config = dict(
    attn_scale=0.177,
    bias='none',
    tie_embeddings=False,
    init_std_qkv=0.0442,
    init_std_o=0.00781,
    lr=0.00588,
    beta1=0.9,
    weight_decay=0.0086,
    schedule='cos',
    seq_len=256,
    doc_mask=False,
    steps=9009,
    dataset='wikipedia_en',
)
Each number is 128 + 24 x the weight over its row's rms, rounded and kept within 0 to 255. Layers, rows and columns count from 0. Numbers have three digits each. The size before them is the row's rms in percent of the matrix's.

# layer 4 MLP up, 512x128, rms 0.126, rows 164-189, columns 0-127
125:155138128126161089127160125130137184114134133046132145108078150136142179131105135147110086082145112128141154160133132140127129104156097118098111108205132136138151081144143139115099121121143125106132145116170119085134145140141133095109125098129129124151134111164132129112164131127126142159133115143076148115098118100142133114126133123128147137126114139139168120111083102093063138138131
087:099143134120101164123113139155127126128145145121126167102123154140141142160099142126104136152114120135136167095112089159162147116078118177142084132122136109153085154169100178142088129118100145130086151121117117116152100132164126121171111163155123152146133146136132153120150133109121121153137188090135092103108122125133119098066130075140113139137154150101113123164112101112117124165097
080:143137145135103073127193083127131085143087164107160124098117156146105118132147134118137137134158110119164124120138127152117124169137109136147110132160135150134159141076137143115136125134087128101150126107157101121110106111178119130134123107095123142172163126130155121090132094154111154095094128114116123147087118132145164162130115171168128124162118149070137143087094103108155135136158
083:157149147057132120126097093149104087142112167155106123090106118133130137157130121141114125128132107145203126123134083133156102137127108102141139100135096123083110115116142107107106125108115159121129121137123136130146133140118092136145144101103162080103138088114122104120137156084108183161096164137150124096161135119122124139171176159165133167141113096134111154129143133147126094099137
056:169155122124125090115129145128123129171091123116138117116135136140150147144142115136137215142127098108119130116085132115094099101117131124173139144119148164103157082104101143159131112109090134148145091118196128145120131115126155208112097118122140115113134124090087101150136120115147142110096120096122129144145113110170142132128128170158149161134165157128129144090123150158144121145131
087:105112146096095091152143098169110127154111146078140123132110135137144147152136163133139113167106059131112145136117102130158130185092163129125109129142128155144086148108124123140131126127149129184140129155165172147108084165160112132165112149139112135161123154121114087088144101110087135081132115111141129139150120116172100120091109136170153156128108105096140112128109137125125108147127
109:167133105167134133134113117149118131127144135120105128114144147110150157105095121140087125138128130091114081172145142122139137165161109138142111108179149102112144144111069118153163158175141100165174132145169162114138148099108162118121154109109149169125177121121089106127124108137142140079092115119114082146100112136119112171140092145121146092093135101106127116112108101141113123100149
106:150133154138126140132132107090160138126124094136124150117127104158135093146151099086160105098125132162143132165097154135065137080147096109143112134127170107088142097148154132175109072147172122158127124103166133131110130132104154159146115110133115161104132135117111126101158127127108162170096112151126096127085102148154107128134134159160130170123142132095125101106102122154152122179122
112:160130160090111135142124112118148125147120147154157122133105140158154151131154092146159159090117133093131133090083105128105155095124081152135113126077117174119118155131098127165115110029117138137102107140117122162111094108082155171132119139135124135121142104165105112137170090147120117147116139137150124108140107130176148103122136133183098127129139137140144133121112126095126134159135
094:129133140100153111108123119142143105123108118117153106138109153145122143117075143190129131128127131114142170110148104143131136102130113146131096131195137092129147129156098099169171116120154128091150132144166131120140088093161127114095134109105120123142196138150138112112137115117122108124155062162111153117120109094110141115133119126159088139073120102116154106146188119118133126134177
101:122137100128093126138094130125157100138158092157080149139138131111145107133140116139108135109092149126151075113119126102128113139070160150163102119155117140088136137145123157114097153085118156167153129083115189111157107103122112152137097127130136160118117145133137166162143128162135133135139093135169153124095136149088147153102115150105121092144161102155105112171167100140153157140136
092:152168132074106118164135115120125100166143113178112101073120127139100117172122135154163116124133100116113140116124136126108143094131109162103129102114096132092084090102160140178150131099112131147158084108103146144111116125134128143162123119125172143147114170101133139138122094125098141099143149162158114122122125130137157150097137145164136126113124163147121143220116119112136130131150
108:146131101129094127136119141115092131137096131094109105115146154134109109151125127142139129134101109111102137145069099112104105147134180122097131135124114176086139160102127109181106135150087085147116094157118132180102109160118100185136131092117137131131135126129144102098145130144162142141168124149120119121177136130128149174136136111176179127165117135161161071112115139124114120122141
110:135128121106136103124100081118108130153100150061108120121135156139137128126107115106084142122113145138159116112123146111137151160112128155144088114164123130127149156142066189091082169158127138150145146102158099138115159128153121111129084126132146148103124100134125149153135089142126118123138128069137181146121143114105131176087140115109117114143158115107119105168124108175089139148129
098:119130103172129110101153108143102145133119092158122164089109136115157108160137128082122091069136130106110166175104134114093156139068133151144081112089144117143154165107160104147144122148126135109135129099153117152108138094162115129147132140098099153141140114116139158081164134131125161107148130123098117157147158132158140127137132113087139160124158132119158169142133143102106093155157
095:111140120149116097182126117133140104096119110152119106095111140075154137122125104071129170107148126103136120119102137111067104140109129175137143130147100147116124127145190117131114148122088088173112123116122131082172131119151129128117137133099093132122119147127138155158170103114147101120127133116176129097101124108142122178086099102147121136157145161136169158147160129115158129113160
065:139098121116123136116108099116154136133144167127108159139074114135165129172141123063122139140076100146114146136119121157189168143121142157132076076119159122136162170125149114154119114074134110148145121119119102138163090141160114124161107106132120137137131151117119092170153110112154102101135162123117160170121145111109142136111144151152101119137126112114133079129091112109107105143109
088:133147115092134118130087151112162132137139124170155128128121111161096136118121112130106195151121144093169110093132159117138155124153105141130088102086137174111145123137121095113099069087121171131130131117113145135164149114114118151082122082125139113155106159129078121136152077125165137114165158130112104127119145124125143154092132116161168138147135178137121118133115134155114104116169
110:111146128157156130140125143187154106145111171112166131120127099145149126123142147111145133115168148132134120120180135130131123120142103146097116118141157142109118111100122137148172103193147122076132123130180115093101191133129112110113127119130078152119152118077130164110115106121086100085149131144120107130117122100161074126110128143129116130179142151129108098093104154119106114130167
104:145137087140144120141087132130076124139151109159151104130169080073131173156145153141106111120140166119133107132162146182151125146152123129126095084149092104097124167137134111112177126171134125106138128113106089098162118098116115147142140080172100164124102125133127147118125142133170118086150105092120134141121144122092124139107129140116127111142133093156112137159173120128088119131133
095:099112152168143125161124091140113173101125134128108136141146111144135102139129100112139103091133116099125123155122124148117120109143077112120108141178145130124134120103160130128082114088101120134145073135149146131125140179170127117086150115064109139136094138162167115147154117090088160111085107121153133104137102105113151122149175134141121134146167166125144130135083144160147145167126
106:149103126097176137144128140172113122138134151144138125078116116164130118128146163159118126136149104178115168132174128137124139107094121133099084143098087143156129127113120119116087141096149087103146084147080118129137104132123105129096123146171166120150130144163136081130133101107098124145105131154134134156117125164147133165144105136149104135073091129140089127131152115071132166128110
120:162120122135141101203114131114134143133162115176132170117127112088138119117172132134159164082116114148103146134129156123078133158146149147149130128128122104083091138146085156159146125138147139118140102128147157079156180120100164114145123098157108133150109138115106120110147084127102129125139122123117154123132153109124097163071129136127126081143114095147093079155137132116123112111129
098:106157105136153110123100105128133111159102122115119101149144122144106118143132115157167119096122114116114083100108113140134157111136116151136137156114176161101119145184132144103158065144122112087149172148157124147141123114134122134129126149167106111163170128103098138113190126095106068121136166144132103115118110098128118177148114153135143138053117108133114128122149142142113167140137
104:119099110159092103160114128128110140137130151122171114124109120134145100159137115137147110130132125154169152125103136146154114128107108143128151163113091143146160137157106124128189109093136130160077122103211125141108165142142148103128144105135113102115134138088151133155133099117124157068128114140122072139147127099138122087111107121105116186131169152108127115129120121123159156076131
100:119104114124140147142145076106140169121143149129120082132151140153115133166095116121164106135090129148151152166070169106102156171131145138127112152122128099068147132070111130142131129117116125173150095108171136116075111146151131164165142144134117104146111132136109094089145127160121133116141098090129108104109121138118145156121107142116148126180130173138138136154129122085130123163125
# layer 4 MLP down (transposed), 512x128, rms 0.0583, rows 164-188, columns 0-127
131:111123144129118173155158124121135113163112102204114103131132134119128093130124133082138129135108141112156161133129116139144135150125165118107134139142118129157129135130118136161114183080147135104126039118108160163100088127134106146147106145109159098109114078136115112105101138099088134117134075093128090123117133135105126144100135131154124128157145125136105179142118134180146133164134
083:155121103146170110132171106118102125139108098145122094111144094123155118122143141148151153082141152148107105147107171118104157141134152083147151116127147165106173118076146107095160145137158104125147093142123145128081141108100119119072151106121131109104086132146141110148126111131147129133091084138139126101180122132130115138178116184111127111127124106141134145116156191143117135101137
087:131122128115125131156193121114156101118150127164100133102115118109092121132162164071158124144128111086145115104137156149132150138091141118111101123118120104140126135106090132100139178153104183132139119145127117128120108134114113107110124177089135129144119153126126109100118120162123165115116137116093121152099176091152184155130136124120141069150124124126095113192122145109146080111108
077:130150095156172148097110127118128108109157137104102145101161130109119084126133147089143161104096115080112139117166184112100144104098132169124122137111120112150150149123134126145169112172132079149125133097121123095138134119136076114145121107146080161148113142153126169165128120179134167123135159126171135142099137127126127130115091129118129073103102172088150140143127127149119141150126
064:102109108143162133121144138111134133089112138135096137101100102131138129173171132143120058129105131132094134109175130143193140137151132141113126109132124134156108152132130120077098112156174143140151153096070111100133124126140110098162102147149151122091117136151164164133153144146140114142124127164117137105092148080116104128144152118123119115129072138140174115190135117101129147127120
087:119142160097144141200162117099092120124142111099097127161131106121141157174111144116171124127102104112126149132120129161143164112143150137107114144126103108135056154123105136139125128133099146149105120113170128107114075182143111140143121156123113104131091121099123106089115160131089094113135149105148088126092126128162136154111130137105149118166138153175141091133171143122144145146105
099:128116122161060100132119155106156128115112147142112148133120144134127124101101139139088123162174123165111100119134116151164126133174132152110145102180160097097109121133155103135126108132116125138133075117178122123113151116148122109148180121156139130130117143125137122139141106125167119088174140104128090122126138183149119107097099111122178159116125144093146106152090110136148117061112
107:113117168185121121162137099136122135141140146137111151137103129123135115137160085087101137120132114109114106153148093177135141076116134149165109105124125141102137146132097163125117125123112154103152094140139112115188131124126102168119117090068139152163141087175130125156097153127141114124102107115133136167120119166111149146133106126117110100127122139169086094147120086102161109175142
113:119165114143121102118154161107141140152135144098116133125142139120112066144120147149123112192126104141126101133160139131121124164136175101141116143164103088107119108156159150079128145200116126109134120146140128085139145124153146075120088101103153126139142178082157183136095154121149112125118129119111103133122150134074112125121155132087153118106116129114096122113130122167122146131130
092:101122151144174115111125126116142133135097116120098169115131115125144125126114106094144115158125138143115092144049132113131107111142177126165159122137156179144159128089139141127085148120094113115092139127086167137122113140119071149101120152147146142143090142114110133111092134129134158171077175116127081163137139143159121137129112173113133157125124121138115134143108179149135089144124
095:125120109141103096152131139145120134132147084130163118150052111111163083103135147115146082108158127152162105162148104136113115149135132129108133137176115094165116160085168108147096165122134128145109122158152146156155138164148165107120130119135131094139134114149143093109103121115122163128135136139065139134162107130174116154143130144141106152096142125124112138087087093117140115151090
094:093101156146141166166137135145118101137147124119124105179157097141087127135130142116102104149080141140121147100127131124125156135129131113137119118115126129191142150120092126079125089110144137099109153115169180105106125130114131114143111132185103130146123122128103163177090177156145107143107121126108144110121103119116117108137118131119117169151102094156151157115118109164077069156142
106:135117119146178147135156119092157142095136134167108122131112077143116128127107113095123095131122137139139169120133168096128158164096109117135101130177120090164145100148099122103143121092137149128136120134123096143125153120160122111133119151140093148160119165132086169135135134135114112131130144119153174074057117124132096088159171147092087142121168168130107123116127119103135139143102
103:109169147136139177160106107101087127089171122148142113143087125140129113145139119128124142084143130122107117108162111146104085136128093100089121141145078130138104145144140134112166143147181117113104131103113112136097159142154126127117137088109131079141111155138114094156132101108150097107128125148144137143170111106174104078122146132158157179137140174165123126136102125171113123148121
087:106117137114090179113137123103090132143120127130137138142159115111137129125140091133132177119087106108102133108107130096134147115098101130132149088145109108142167142138129098158156099140161155133154124084107128102173135109123151171140146176115109110106176160160102125142096120120142091175141091144119135157105078166140128150147142126149123125127092161128129154106128153131090084125182
090:154130118124105127082113167124096150130114115107145120151133077206108127138130134194101108155097117127130156152117124120179138127146138079125122111112139126158154105091107119105145121130160157093155131106149131150089116122118141140119087107166157138120126131139108120122084151160096184156132096119126133141160114156107142089159175155117110127123101096156125138116101131146111140129098
069:136139155117150152153106130091156145127122108122148137136137120156131111111149109041118132147064147148139158123154141184138167121149120184127125101120150089167154146130139093121109148080121143119130104110115122134125118165149137099128131140132085122120115145113153094164119113067114108122142154124112087129105128119114127137110135151132108077105139152167109106132089129140153154172099
093:158105101100166145108139169138146137114144108175148117104108113139135131112138122081111153156150120170140156109115119107164132118158125088123059157113149178125108141123139122155085104138119148127134157146143168130102119151170088114101110096144141128146092125117081172147141087108124138102121150112080089160119137137121079152084140117128132124110148147148124140131116144161113101148144
105:087170139113120122144103152141146130106157114150088190148143139146135142086150111143136120146114095135113135123105090125138124160115145114122164170119137159176137101164130147130063177131119114124133127117067182118130127112127142160137112171108082119082131124102101106122134118147130136152100112129123112109150122153117084137102119127122113134140153129115133089119124090126106129197158
100:180142055123104097118103148123107157097126078140145144108104127113121136088166128143138124143134110123095152120114098109119130141107130121137111117092148144134141091162158145133178117151116095166109136122139170174129101113147100127148140126098163109103135124172128090131155108143132158145091135098143133144129124135101140118139134119172122177072085107131092150158120129107135176138142
090:117115103094146101120103153125137110169157117108163121128092138122130148132136161103111162176114128130148154091104119156104115153123160155120159100093092129149130107155088116126154164149143147127111153120098140145108118083107143141211146124181141095127144146071101138082095139139148119113164128165159118144126127147132099138111112130086111131119126107127129165117156110109094131109116
099:119098117173110145118157099069141130133168147126117111145092137097125153184120108143109109116115128103117120113108115129170117109123146130135149117149107122128163169131125146129149128165115170124132190078125124135128129112161131110202120110109137121135115126110122119164154133103175117130093099064128176121123116087171149093104125178127138117143119120124149127114084118134118116125155
125:131133126165154131175136113109106083118142118104109169121107122154127107076149121112168145109124150165112148119100120123129119120134131128123144139118188102129152148127145137128125100136105117086078106126163180135133168115119167145106116121095114093126194107150129146125136146069127162128071148142153120112103103134114125145054163132155145129145124123158133119106110157112136146116106
120:147080120091098165137144141135154105111149150122155171107117146118157141106157136082087128141122173117126167144152128129112087131133165099096127111140108102172142088088119085137109120099122128147121077125080142134120100147135119161128109103098148149109116131200147118133079166156138161130130121132140158152111168149126105097094141143115123122143135158148129156143114128128148107096133
102:134096103105174139113168146106125149110086122116102111130148165145131115103125142090113137102144143099128111142137129094100117163147118135157161103132155111094097111168099189095135091168164116112126126127107141112135125162119150136131107161143149141165162154116122110095145149121135111132103152134134152092138148125093145128151139095141121174169071120129091137096148158107068139144152